config.toml
hidden_size = 256
num_key_value_heads = 2
intermediate_size = 1024
vocab_size = 1024
norm = "layernorm"
init_std_o = 0.00396
init_mimetic = 0.7
optimizer = "soap_variant"
learning_rate = 0.00289
lr_mult_o = 1.11
warmup_steps = 200
schedule = "cos"
batch_tokens = 65536
Each number is 500 + 25 x the weight over its row's rms, rounded and kept within 0 to 999. Layers, rows and columns count from 0. Numbers have three digits each. The size before them is the row's rms in percent of the matrix's.

# layer 6 attention value, 256x256, rms 0.0744, rows 165-214, columns 0-63
088:471509490503513486487486530527516518492490473485494515473477532548555525493500513515486497552510517511516500443498481487509508517471530466545474479505501509495482515485546497554534477473478525
090:527489474481472539511442492540485469468476488555549501541519470503468471495515514524492511495512505533482524505504509488506502482487467519514510523458538502511510484481465460518526518457503565
088:473522530485474511538511482501506489518519518538544538513527504487510523482521476469508506516509542503492502525486497496525543545462523454451513496501513421475502488521429506493524511484498527
094:478513481483502485486478476509514535535519492452496515470503503474502490526489469535484535512517516518529505508491519473484543492521540475519504486475497510525509483525512493509459466529528437
098:501485524471517506510558499476456542509500486473488484456482512502527529472498541521440509517521499495525491487472490519483456488473468511519453500460502495499565481526534540493527513505485475
098:553533492507508495481525561534499487499491510496482505509534467468493522446553501456473509490504521476476531452520501476518546507461480533485510550516492503486496526467511476500496479466513489
091:515507503480485513475520503487490487479498549538506515524512467516521509508486544470495490505484495490480472480515549504519559489488483491523491510469498496513513493525527555511502495526494491
097:518506507510481509521503507545546533530488476485545529501517505520476478492519471478483554459519540519510529453470479474510506487465517467497476509475505488513467482496490506507470516488496509
092:504513498519478476501519525511525545481475495521509503478478512463473509537489483470531549474458483520518524479469517507485465496536502478518464484537484532525480529492533545509487495468489507
097:540489562446549515525510509479515495452499549491517468493534503524504486532519511514452489475518498477478540507538518480462499457493491497514517559475510548506534496517492524503518508477476505
096:494508511510537508478501495519507506450518507497480542537544472482520550465498461487471465507487524526523505520454470519460505538480490548528556514473507512525463501493480459504495464491502533
097:497483477478537497507468495475499506485458491477511472479502465454514459485535531503523494474524547492501517532482531522516457479483517456529463514487510527483504551492481492522476549535495486
089:473530502501452484502489514450535492540479470521525504479525514485482501530538515529536492500500449497505542486512510448484527445525491473484467485463469543469490476480483484458537507511537478
094:497471483504539462465467498496486480435503499488508490500504463492522540508479524537492497518464472491513537504503498489451485523531499510495483507481515483505501479506447483509526508512506533
092:491496522527504483489500523499499529479511470496551481475506472512458477499476524513503539514478479530480485483546550482518519475483438496487470515501476533485499527487520545504513495510486519
091:498532469539497471491482541473516518416531458471527523510502485491526529521491488506524500492485563536488484489444526530497509516460477489471527479507508525519504485500519541525515481523500463
095:472497499483525465486497497530478508501498481452475492418524469531510503481514507520466527514484479456506455537505442538512494489472453489517472486511493505483530538529470533538474498527502469
096:478540464539503501504529488528476501496481529529438480492448540510498509453494512495518515527563522498451514530552482522527529514475520501506497450469513465457465521491486515529491531501487467
096:507473517503481498527525505493466496517487515521472497475489529531488487508497487517499501482544500520509500568563530481477444479533533520489512508498515495520502504456480515516503485544475507
097:492510453523505523480487483501458508484488509554515491527515504502523541476450500487553459491516488491517499472518502484477465492492488496489527482469481497513455505506563521464520505452514517
092:491518482517472531490487481486494482480490552539447547497447511559476525488494438502539501484502519514474467506463498502560488502535487483519526508481436506499456501508515490466504502533519496
093:523495504476531499512480503523510532538510510476505478484517476499545504544452502507481508479494485509478487478465487540485509507481489542541470504490515501521546537491461506480505472511555514
098:526525514436506459474488489478523508526458539470491529491504482457519492501478503530486460523503507476490511514444518543508491480504490525492495500514439517483489504498522504517481502536471508
090:507499495537496521499509503497482518464478517506469465493513499500503494445493481503474516457503448499442525480476486478531520485497517510518483460521503499537516474522510507459468539476537455
094:482472507479491500489506505521477511428527495503526513530468494483487492537480492468505503474520481517492550499470494430478501496480501485513503513537478461499507496525502519484516550497505579
093:496471494460503514512455493545481492514490526502473538519504488524521483489486511510491474535475511478458454556512505505480498467504502473560470548514492504472498514509483487506460478448499484
091:473508551518480511561484475497489480492510500505482537506501525464509561479487546486471513463518482502495487498525522528465503481520505479532472544493501506492496497489472454483454456480469503
099:465494513511513509482499495545490473464501495553484520511524512503510556449498463482476547524500483511508490503488481487487529496531475518530529513490551486486498489515447494511530501525524445
098:519500520510505484518517516530497483496524482514544484471502485462508487474519476491488458479502503530533526488489434507519507503466512474492506497504475506530487493486491503517534513444510461
102:455458524464494511540482513470491507534521500512497489466503517530524493443507530512521487503482488499483519530539476492519475469466523466527439521429496529489504490517477493503506515499508531
099:560520510460499477531496517539471510492475501545535479552516475474485511471541453521490510452506490522520532463494502522522532491510505479490510515484499562524507491485482481521536473447491521
095:522492472494503494492462482530482466525480517530535505493505522515489502517505482452462518510525504480487471515509545519487530456498521465449513527486482469472509539484510452510495494501561453
086:527532531534487501467451545519467525524513497487505557497506515480496517504491483490500500497489471519487506520533511510454500540503525504508484515521478475474530457483480473492468476500536490
100:489462500484455502482481459509487509502465467536481466494456512516474489528501516511464503458472467503510505509496522496481522491492536470509543512498464489483479463483499497503495493513488444
093:492524490504480519550518508540495508483526506499491510506509466528544491463458531488458473527503535484473474526524520552519490497446461487512474502493535473496549511524513522486493526493487482
097:518548477534498487537503481504498536471464498485512487507481492477504537461518448512470500485525470556524519478505499542521478477522551467499515481491475496516532516520493472502501512511517498
088:530492498579534473482504525544537461488521472481476536541445498483510542490469461470533522477493517509467495465500477494527537518468499538463492506536504507526506538464490492476464497537490468
093:513492464554537531516501500529514487528506471501515492513486513483528539480508486496472526511557503540461532475526496501496529481478520513549475481477491505535481493459483491487494487499472504
091:480520488582530461490530492495484502493511521529501483501480529509488519515474509473503561477444478488547485435508485494519479536512500502492489482520539474521467469496526463534514477464492493
089:502548542519470508525518537528543493475502497522513489493443570537492499516488490514523478478517475517515486493481506522515513488481485540517526485509462550495502486509525495510523484482497432
091:516551502499522464535478499526491520502513475473505504503464485554523511495526485523483507486495523512507465475521546480498459489454553484458505505514481510480521516471450507469514495495459502
102:470479504503517441486487476422489489498520465510519548455500495499536498456488505483537488484531482519479502507513478531509520493550512490539535520507482505505511524484482488479475505511526524
098:459501535464547502518484543486468500524537548496478522475489528516559527488535519487515564515504497525514511490483489490504502492487508435496500437505460528469500504501470475515528534482479474
095:472502519520501513509506533440475500524483516491471528463482483522511453506452482479512484477516493519495460512492514463511493523518508511510445476525534491503489466522501541513515480551476509
091:468492485517532467495457459502488506509524507501529487477480468459489474527507493555515481503526516507506478504515517478547477462497446487514514467537501483464528549524512536518482516514489493
094:486492514439529466511492493545531528501525472475491512522502485501510491477505505539497512502480526469505489472450483504511522478484467508534516474478450506496518512486463462477513536460522486
100:439487525543496506497478500489454472509505486509508464495541491526520490488539466508491529511506479492503492467538505452500543501529511520526471489491492508502518523493455509564504483497504505
098:513513502454524517490555533482523496503529491489496474469524515487507518554483495510463476527551505483492473509495442432519483491479497530486477516507479507507482511489483505510508492512521552
097:507510451495474473480491490506498533504498458511503461496509458489493510541507497522477481501514486522540479505470521533513492504512496516474489488535512496516487489501505512502507483481509522
088:459500528524545509527533532434498491471516529513473498461462561473486483476536508502483496522467523464502507520512512482495479461515507454453449491473463491499473499505485484538512502504525475
# layer 6 attention output (transposed), 256x256, rms 0.0674, rows 165-214, columns 0-63
093:478476460487514531492514506467509497529511504488483516491521516500463525496501502489536484476539502492519500502510492518536487453519466534476491523499533481443533481481527476488495507496473492
085:476515522502579474492518507463470533521509456507517509484519493530486533510488521480486469512545481497453486490508452517474479462516522480487476453527516512446487518544492544499521453479501456
093:510462487504504481510491477502506483526503473486447485525497456496510506477506483530483525527477501521479482542485453514540509495459474524517500489490525472521475510522516480541487522516487552
088:463522448505505446487498512499497521512527496530517510515457466502452515503507536451534507523494469489489497521477530514499500491490488469513547529446496508503507520503534466508488548493489549
094:494464505511489456483439463503475523493480514471489506489494496517502458522475488478524479470479542504487537512482510522528444547500574491480466506491468492475514465508467505546534492500483477
102:487522573521494508496479488497546486482461481500477542548529528485497466506468492502478493500492461520477513481450515542520503455508479467555481495483472491491526501413532515488469497494528520
091:465549532500534522490493534542508524508508491496501473543478492498529490543520489500490507477493472487493548468477485489478477487489462472482521551460492558469478468483489481493499520442539471
094:498499534492487487526529506454501484463478507563488489447477486544477509478487501542477484509470492494482529537495488518498513524504499550466520508550536514463525514495447492527490497494556522
094:511471532485508476539509510457484489479501494482460480497507467540529482477497498502488465508532523456501486508478541483503519520481476501532553483492552504511516481486492461500505476513496511
092:516507476466484496486473526519500482484475453501515524529489502511502496485476488488513489527486486531503498563488479494495493511487483471445500484487503511498496485552532493492520527483492497
100:519517495513521484457538518532477535504441502542499517501501472535470457499506518541518497516486493524505485481450511475521526471454483483521478529521513476513498531499500477509463483539520492
097:522528546474520450476480497503509427529523477518516547479519498495500501487524495437474481505498484463524520533472447509502536483540468539513478463487510503508495482499480462474543474478556573
090:512505495480543510502502500464459480505487522515539454500464479507494494481493508481506501478549484477543483526455552511524476484477498513505548472502518518509522537493479535513517483526471512
093:504445542524527504505497476510506539507527548533485531474448518502471488532504500510483486493519541522535429513490490511512488479468476545482498487519508545477514506455567500496499458469488507
093:476498485470511503483490528524480493511514525495510515494473491518501519491511493550481490493536524481505514559483456508488468473509542454524574525470553498526488468511549506470497536498478484
086:504476505484469540482523522541507484523465501483482506509511492463499549487513437530532508481528504494502465493506489486495500484493529491460476556492511516544482444502502445518487489475479541
093:472513491519492496542494483458528492473490529515540494514451521497468527557509498505498498477526521491510495497509550465467491539543507486529451452476513478551503488497482468443503517499493549
102:432497502514484484500503492481471482570501502488513533504531493528505486499526487507479502485512469496549479498526539542511511492511508483465471498503482501427527513479509474499495524555487497
096:516511497541545503497504499468539445525495510467539523523500480468505532531510490535506481553517496463496501517483493473494500508459458509479481488482479545485455508514501475481488521481494466
098:517524541496496468509545490531533475507500517465521486490483533513478466521495506500464484494515463504496512506464475514533510471464500542530484513497490560437475489473471483536503474484453500
093:471495517496475475526528507527471465529467461512513475512524536464506500484485520515483515492489520484498529463514463488501498486492502479452496532514522489507497507498504461498489467523509483
095:523515485477504494491503505459538511467509482503505488560502490484491491467495497513504506512469481518507519463511470484467476502477524444476504505500538523523511512524591439501548496492524500
102:488498458509546562451505492498482501463508487502479459496487487482457475522431540507476520542483492493508506465521488492472512526501525498480521532513520442510488486530522527497503515508487533
087:484504467486512482522493493532519464522537460502489517454481508464521451553539505515518503505526544474520517512488502457490452508495459495509558499495439514508496513465510492491492458494487511
092:515512466481509504524533512500494521532516425541459496472530471494519485480461469549518540484516485508464451497544508519490508494506516485480523487487531505459518470482470514559478453484498511
095:522545501538466492471454511456512476491514510472493520530503516428469491521489528563516521480547446516475545489479478462528509499495472491452508488487499533492490464528530491480488490454527518
094:464505462477549452478503486454480503510544530501505492480472523532470467435513448482523477509515521463520552485469494501465472527501516481488559537491458470510506520519573504496480501514510504
097:521519499484499500488559446501504484534492476466515478477486503519487486503505523473501511475534478534478536471459548505537540511492490443497511522497512542519481541541464489468508510485507536
095:510489495477522501518498498455491441447455482518506489460518516532501520523519470450500550529522557503505469523485548496471508505509494496510502517500493503446497417496491473499480517473467501
105:480534479503494495515488495470514511510537519479529517523483463487521485513482508437517502503514533463507496520501450496488506512495478449445512448559491506453476518471502469503487479468471452
092:537472546517531538483463488440549504504514459504482470458510480519495492500507516490522502521495474481508486529498420502477447460513473480476499517530511474501474519520493502534530510514522519
097:506521532517539491497504521476530494493481522455526488521513506531488487490524517512518566517480489479531537500522490498495496482515441522542468515512476489512496493546512530498511524549453555
084:489486516494529505526526476473520478540456454516494518462514496520547477497510531492491495518473492522488544467457536496508474472482531488476493490513512495506487478473531530481484514476497504
099:507507504484510490515511516447480535496505459484493481509492486507487476519464479530485521506538523485512504503506496498510504473493498548490535526500510532477535508552471526503508468477512474
092:495484512517490512479463457512501505496524499462475490512482512537476512492530461503491490480486513491530496464467456483483499525562527481529498475494458513447458510472475477482484491497464489
103:500489505482493531464483481535489502520516515485479501481530530515510484499492512521523556535510524484497468507471451498496530517503493475537565535497461546487498486493489513530549518541482494
092:506472494485520507494496459487509525573467488517480496501522511561523477492523516519435487549473465492477441486508546540495512506517475495498523489498502482490494491515541481544448507492529532
096:456498537469513463493504514504450502540504501467490473495494499503471473533528480550482479500528458481490477528483497508463478505522461509556536517528535521493536470503532458523506487487541493
089:509464509447495474504485509510446510481458569489470511502508517492474477521514506484533455482492525514502450496520492511477505465521470464486495514492515484470541493469498552499482481517490529
088:471496530474484485509521504453509457543485519491484492497525472499531501485494493533558508486489510477477484464486502461511470486495463480510546483530540490513517522472494486473517465516465540
091:530468505515455490509459517490479422489503498492469486508492523478499505515498486470460524532534476463506494477499450511492518538519484528511473484545554506501504491524532512531502539555482490
103:542471507521537542488508524534499469515460532507465489522494502426495469535525500538470510515479517512510479521483547516471486468487474522483474473517497536491471496494498442507508509549508457
103:478487479516464505495474487491500477491488519482516435482477505493469498507537487508549507485541496492476529527508500501510517522476463504540461515508575444505487492492512551463529471519475508
101:494518466493531466507497466494470497459493510506501473462489486437525470517476505538450469490460492519539533449478508502495470492513509484471503483513504532493489460479506497465516499498547507
091:520504498483512478491542512525536502562500477499500491490532500470518511564482509536473473483504492452471522514495493527495494505526553490498499483516517488502470506542488498477508510484465498
090:505538430503471525457495469466529474480473458452512503508459530510498506517455505480476527511514483513521493492483475474496506535516513516487496524504530493484537550516543510526503512493475493
097:528488527508519490567502469535492504528506511522491496523508509474490473489502514511535511493511538475510512510484514500509511487476456446529485510455512536496482532511506483475533514539546443
088:496502496542493509527459495534458517519502456535537493497509478462482497480474540495543512510490475501487510478476524464503465511485500512540519469515520478522493516509489468492453540496470512
095:461473541517527452494542477486498497480510511488526496487482510469489504468463487481489477494501506548478452490529492474503500483543534499505499496493497541519509526548528475508519458522519510
090:479500504501459493481481527529487541544514510501495494507484476526491516488496478482536521498531535476515515495431502516477508526505497489520488502522513469480512529494530507478488534493464455